config = dict(
    intermediate_size=640,
    vocab_size=4096,
    parallel_block=False,
    init_std_o=0.0,
    init_std_down=0.0,
    schedule='wsd',
    final_lr_fraction=0.0,
)
Each number is 50 + 10 x the weight over the matrix's rms, rounded and kept within 0 to 99. Layers, rows and columns count from 0.

# up: layer 4 MLP up, 640x160, rms 0.109, rows 47-66, columns 80-159
# down: layer 4 MLP down (transposed), 640x160, rms 0.0933, rows 47-66, columns 80-159
up47:46 47 61 47 47 66 48 52 45 36 41 57 34 50 58 41 61 58 63 61 45 42 52 51 53 49 63 50 59 56 50 48 58 44 61 40 49 55 59 64 58 52 35 58 40 48 50 58 52 66 47 36 43 41 35 41 56 74 50 37 58 54 45 62 46 35 56 52 54 37 39 59 42 49 42 53 56 56 37 53
down47:46 56 63 56 64 51 55 43 36 48 44 49 35 54 61 41 50 45 48 49 59 55 65 54 52 51 47 48 54 59 38 60 49 51 56 49 40 48 51 59 52 60 63 52 57 56 50 53 61 54 46 56 41 52 59 46 43 32 46 44 39 52 67 50 53 55 50 41 46 60 49 54 47 45 51 59 41 41 41 44
up48:33 31 44 42 40 38 50 56 37 55 45 59 49 46 38 65 48 41 43 53 35 57 42 48 52 62 44 32 43 67 55 60 50 60 51 37 54 63 25 67 50 67 54 64 59 53 47 31 38 43 59 40 39 47 45 46 57 58 52 49 61 53 43 55 48 65 56 38 58 54 44 53 39 58 44 53 57 63 66 69
down48:60 58 47 63 41 58 36 53 44 77 41 71 49 46 40 50 63 50 52 52 45 40 45 29 50 58 41 50 32 61 43 53 55 38 65 53 51 54 50 30 59 50 65 62 41 47 58 49 48 51 42 52 49 51 42 56 40 40 49 67 57 48 42 37 46 42 42 62 52 48 61 51 42 41 52 55 63 52 58 62
up49:55 51 38 44 48 45 46 38 54 41 57 51 41 52 62 68 50 41 33 63 49 45 53 45 51 37 50 44 58 61 46 69 53 43 47 39 42 45 55 43 44 50 32 48 65 46 56 43 53 52 50 52 43 62 60 37 68 46 49 61 54 55 63 51 61 72 48 49 49 69 45 67 33 50 52 56 63 36 47 53
down49:56 34 47 37 32 52 39 52 51 51 49 57 55 48 47 50 57 51 39 70 45 41 51 59 36 34 49 41 41 59 59 64 33 53 57 44 46 58 45 50 59 52 33 37 58 54 52 60 60 52 60 44 55 53 37 39 38 38 54 40 46 65 35 55 46 42 42 52 54 54 51 71 61 58 49 48 52 61 50 51
up50:46 58 33 33 54 40 51 60 49 38 43 53 72 64 62 61 54 55 46 49 35 51 61 52 38 52 47 46 50 69 53 69 56 53 64 43 39 57 46 56 64 58 42 67 51 49 60 56 50 45 55 61 63 63 57 54 60 48 40 69 75 43 27 38 51 62 64 45 52 53 54 49 50 51 43 63 41 42 46 64
down50:51 39 27 58 49 55 52 46 61 58 54 59 36 38 30 45 75 44 36 43 57 35 42 21 57 52 42 55 42 57 46 52 41 47 49 40 46 51 43 66 53 31 44 52 56 42 35 35 50 56 76 43 43 65 58 40 41 22 30 61 59 52 40 53 45 52 65 61 49 38 46 53 52 44 64 53 64 54 53 58
up51:17 50 53 37 53 57 45 20 54 59 39 53 48 58 43 42 51 46 51 56 41 48 52 43 69 48 43 60 30 37 63 53 69 63 42 43 46 61 53 52 53 47 55 68 38 64 71 50 47 64 45 77 47 50 45 51 54 47 51 38 59 57 60 62 48 70 46 40 41 46 53 54 42 66 38 53 44 54 71 53
down51:55 29 40 72 56 57 19 45 43 62 52 43 51 45 49 53 54 63 36 42 59 55 65 85 55 40 44 46 36 40 77 57 58 59 25 49 49 56 49 61 54 39 54 43 38 55 39 32 46 30 50 46 39 54 49 42 61 27 54 52 58 46 31 37 55 54 67 51 49 44 61 25 50 52 45 59 61 47 59 51
up52:50 44 54 49 42 50 34 46 63 63 39 62 46 47 40 63 31 49 52 59 56 44 57 41 41 41 51 52 60 40 43 47 38 50 55 44 41 39 27 78 70 55 42 62 44 62 68 51 49 62 41 41 22 50 45 55 50 48 41 50 74 66 61 59 43 46 25 44 46 45 57 61 36 38 37 53 40 79 62 39
down52:32 42 39 49 71 52 57 43 38 38 47 34 61 38 52 53 61 58 52 61 64 34 44 25 60 64 57 40 37 53 48 67 53 42 44 44 67 54 52 32 45 33 49 55 47 42 49 55 59 40 42 67 74 40 40 46 69 43 48 46 45 56 49 45 65 48 44 56 60 46 40 69 49 57 75 61 58 49 46 64
up53:50 55 36 56 48 67 48 27 40 58 60 67 42 58 50 66 52 31 45 48 29 47 69 37 44 50 59 50 55 35 54 51 62 48 67 55 48 59 37 37 44 48 61 64 67 48 45 57 32 51 45 48 43 54 47 40 61 58 55 53 49 43 49 49 44 48 56 80 71 46 49 50 14 45 39 62 61 43 46 61
down53:55 49 68 38 65 50 73 50 60 39 60 49 41 58 52 52 34 37 42 52 69 64 48 38 68 51 59 53 37 48 56 50 56 57 43 59 48 37 52 41 34 50 74 55 58 47 44 47 42 63 54 63 57 55 66 60 64 50 48 60 58 64 61 57 59 55 44 46 42 46 41 34 48 42 28 38 21 47 34 48
up54:33 47 50 23 55 53 35 53 43 50 40 50 61 73 30 48 29 30 48 29 65 53 72 50 42 41 47 61 56 53 35 57 34 57 67 34 58 53 68 57 59 46 30 51 58 36 61 42 43 49 53 45 55 45 51 72 59 64 54 31 52 43 41 52 46 43 47 46 55 41 45 45 20 58 43 50 57 36 47 38
down54:41 38 42 31 56 53 59 42 61 53 50 47 72 70 31 47 41 54 51 47 75 55 45 29 38 37 52 36 50 74 60 47 66 46 49 51 55 43 70 37 44 23 51 63 44 41 65 62 47 59 83 61 57 51 69 46 60 42 55 28 54 50 56 60 28 42 67 52 52 62 48 38 45 48 58 45 55 57 59 37
up55:46 34 56 46 53 39 42 43 49 45 60 60 57 55 31 47 49 74 43 39 26 57 70 45 33 66 62 44 43 42 56 56 64 68 51 46 47 58 62 37 47 54 50 80 55 42 74 30 59 62 46 39 51 42 38 54 54 70 39 39 55 52 36 63 55 51 40 39 51 54 44 57 35 53 35 32 68 56 46 62
down55:38 23 65 63 42 56 30 23 60 56 65 40 69 44 44 71 40 64 54 30 48 34 69 20 35 59 49 45 51 58 49 38 45 66 51 57 45 54 31 52 43 52 24 43 45 23 57 48 60 53 37 55 61 50 66 54 30 37 69 37 45 53 41 69 39 49 61 53 13 73 49 53 58 65 54 61 61 48 67 60
up56:32 38 54 43 41 49 31 42 48 58 49 53 61 39 49 43 51 50 57 49 54 56 61 47 52 55 59 52 56 30 59 66 54 61 44 36 47 52 48 62 55 49 37 46 59 55 33 52 44 50 53 63 48 68 46 44 47 47 61 41 46 62 40 42 42 42 38 37 51 56 59 67 38 65 56 48 64 51 44 38
down56:48 44 51 58 52 38 46 57 57 44 39 38 38 58 53 45 59 47 52 42 48 60 42 71 51 49 48 58 36 55 70 32 50 39 45 62 43 42 72 43 59 50 37 55 31 45 62 52 51 58 67 69 52 44 57 40 60 36 50 51 42 54 55 64 38 59 41 59 45 49 47 33 53 50 47 46 55 51 40 64
up57:43 53 50 50 36 48 56 62 60 31 59 56 60 54 35 80 37 49 41 57 59 42 54 39 54 53 40 28 33 63 53 59 55 61 64 51 78 39 39 62 47 65 43 54 57 58 49 30 26 45 50 54 58 47 55 49 45 58 59 52 54 59 37 58 72 39 43 55 46 34 29 52 48 69 55 50 67 51 67 57
down57:58 57 45 49 34 53 59 51 45 63 47 62 44 40 59 65 52 37 31 53 55 28 42 57 45 60 41 58 75 36 62 48 64 42 40 46 55 51 52 60 69 59 71 50 66 69 59 55 52 56 70 49 45 59 66 41 47 48 60 63 57 41 50 43 33 41 40 61 50 53 57 41 46 25 52 48 50 56 55 37
up58:47 51 61 62 37 53 55 48 51 44 51 50 59 31 47 49 63 49 55 59 43 62 48 57 32 34 51 18 63 49 40 59 60 38 64 49 44 64 52 47 66 71 55 58 53 47 42 38 60 50 41 34 49 48 36 42 51 58 48 51 40 48 33 48 48 61 53 48 55 37 49 50 61 56 51 51 75 53 64 50
down58:34 49 64 43 55 39 51 64 39 52 49 50 42 57 49 51 45 52 51 50 47 36 50 26 42 59 37 51 51 49 57 47 52 58 50 71 51 64 37 62 43 42 39 49 47 62 49 51 55 46 46 49 44 45 60 48 67 48 49 52 62 56 54 35 45 45 53 61 56 50 44 45 39 56 63 50 41 62 55 37
up59:42 45 35 61 46 41 38 45 45 50 53 51 51 46 47 49 55 41 39 34 49 52 53 50 37 57 49 64 51 50 60 40 53 70 60 40 43 34 36 48 49 71 30 63 70 46 42 42 58 52 52 48 52 56 45 52 57 58 69 44 50 40 51 47 62 32 54 59 59 52 56 44 51 56 43 54 59 55 47 47
down59:45 57 54 51 41 70 64 43 59 40 48 57 54 46 40 46 53 50 43 19 41 55 65 16 52 65 41 59 49 49 56 37 58 51 66 43 66 50 51 54 42 65 41 67 64 47 53 34 67 67 43 52 56 53 58 62 49 58 54 37 81 48 32 54 55 64 35 68 58 55 47 52 45 44 51 57 60 56 49 54
up60:58 45 42 67 50 46 64 51 50 62 48 45 63 51 49 56 40 33 64 38 52 38 54 39 57 42 64 51 67 37 45 62 49 53 57 48 68 60 53 56 61 56 51 51 54 53 41 53 42 57 43 40 46 31 34 59 64 64 66 55 40 28 52 54 57 41 44 46 59 52 49 52 42 44 39 56 47 48 45 48
down60:69 39 62 57 57 52 50 68 53 38 57 44 54 62 51 59 60 52 41 45 31 32 35 30 56 42 48 34 55 59 42 50 61 50 50 67 49 48 52 44 52 58 45 66 38 46 41 35 37 40 51 64 33 46 39 52 59 50 45 68 48 26 71 52 47 47 55 58 36 55 49 49 53 31 57 42 41 45 56 60
up61:59 56 58 74 44 80 50 58 67 24 62 52 58 57 41 48 47 72 35 52 43 46 53 50 50 60 36 44 50 38 50 42 59 39 45 40 56 47 54 58 50 50 64 48 57 47 51 50 57 58 40 41 36 40 59 62 43 56 53 49 51 54 52 60 57 53 48 62 58 41 47 50 51 51 43 40 60 42 38 37
down61:40 37 36 58 53 49 42 41 52 60 51 55 49 57 49 38 49 51 49 41 50 48 50 45 48 28 63 52 51 79 51 35 55 53 56 49 54 61 37 39 55 40 41 54 35 45 49 43 46 48 40 47 52 49 44 57 50 62 42 39 36 47 45 58 54 52 56 57 63 47 59 64 48 48 38 50 56 52 57 27
up62:51 44 66 52 46 52 63 39 43 49 44 73 64 43 54 50 38 41 46 51 31 44 54 46 37 21 55 49 48 49 56 57 41 41 55 56 54 62 38 36 57 61 49 72 59 34 50 34 29 47 61 36 68 50 36 48 55 45 48 51 32 49 60 50 49 47 52 58 61 70 36 67 27 58 66 61 60 51 43 55
down62:60 50 53 60 37 59 39 45 55 56 57 54 51 59 55 54 44 38 48 47 32 23 59 57 51 35 31 53 50 55 48 49 45 51 39 52 56 42 24 54 58 61 33 54 59 69 44 50 41 64 57 60 44 55 30 28 65 31 39 47 57 53 53 40 54 50 41 42 45 57 68 87 36 73 59 65 44 63 52 62
up63:43 50 47 56 47 55 57 41 42 44 44 58 49 61 44 54 52 53 37 46 37 56 48 36 48 50 39 45 54 44 49 56 52 59 72 54 50 65 45 49 46 45 58 69 28 31 52 42 44 51 50 47 53 66 44 65 56 59 49 51 64 47 36 47 57 59 52 46 66 44 44 42 47 49 47 45 43 39 60 41
down63:81 37 54 53 47 34 33 55 53 51 62 45 44 33 45 53 36 65 44 65 74 48 49 58 48 56 49 64 34 49 43 49 63 37 37 52 53 43 53 45 58 68 48 53 52 46 49 68 41 58 44 47 47 36 61 53 44 61 55 39 53 44 55 45 54 51 66 49 44 59 57 62 55 53 44 64 41 34 40 49
up64:53 54 45 49 43 58 61 53 41 47 58 62 50 43 51 38 39 48 39 38 51 61 44 48 53 47 43 60 44 28 58 61 50 58 50 47 66 50 31 44 40 50 54 61 63 43 48 49 54 64 49 50 58 47 51 59 49 56 57 59 63 50 39 43 40 43 42 40 69 59 45 57 45 53 42 50 41 42 39 56
down64:47 39 49 56 41 46 48 54 60 65 47 49 46 44 48 48 43 43 49 59 63 57 67 51 38 43 33 51 46 47 42 40 44 53 44 49 47 62 35 61 50 37 33 45 46 53 50 32 37 34 54 62 37 64 45 50 60 46 40 46 64 47 60 48 41 41 57 48 53 52 42 62 62 50 50 43 31 58 50 54
up65:55 51 37 49 73 34 52 50 50 34 43 51 53 61 46 67 45 43 41 54 50 64 48 42 44 49 70 42 76 59 64 53 42 59 60 49 39 44 56 41 38 47 23 54 45 26 53 44 44 57 63 54 45 41 56 52 60 48 55 31 57 48 47 61 54 61 58 49 52 64 47 40 58 75 43 49 67 40 49 46
down65:56 53 46 58 38 54 51 51 46 47 50 47 56 62 35 48 66 40 58 63 48 47 37 36 57 69 67 53 34 42 51 42 46 35 54 44 42 41 44 54 53 60 41 44 51 38 73 55 56 36 54 52 60 62 43 43 43 37 61 38 63 44 44 48 37 57 44 48 49 40 55 52 38 43 45 40 40 37 55 59
up66:38 62 58 34 34 58 52 31 53 55 52 58 40 53 56 47 53 52 52 58 29 42 57 45 48 42 42 57 51 41 50 54 64 43 56 58 52 57 46 43 52 52 51 60 60 41 46 42 51 51 47 67 57 47 58 49 31 56 57 57 57 60 50 56 38 58 32 40 65 43 33 46 47 42 63 40 35 49 54 54
down66:60 47 48 56 67 42 65 36 46 48 49 46 34 49 48 57 53 67 47 47 58 47 36 34 53 57 46 54 42 61 50 43 53 46 49 57 45 55 63 52 49 37 59 44 48 47 51 49 56 38 38 45 49 60 51 40 56 47 54 67 43 39 63 48 42 48 48 36 27 51 59 26 55 55 51 44 61 39 52 58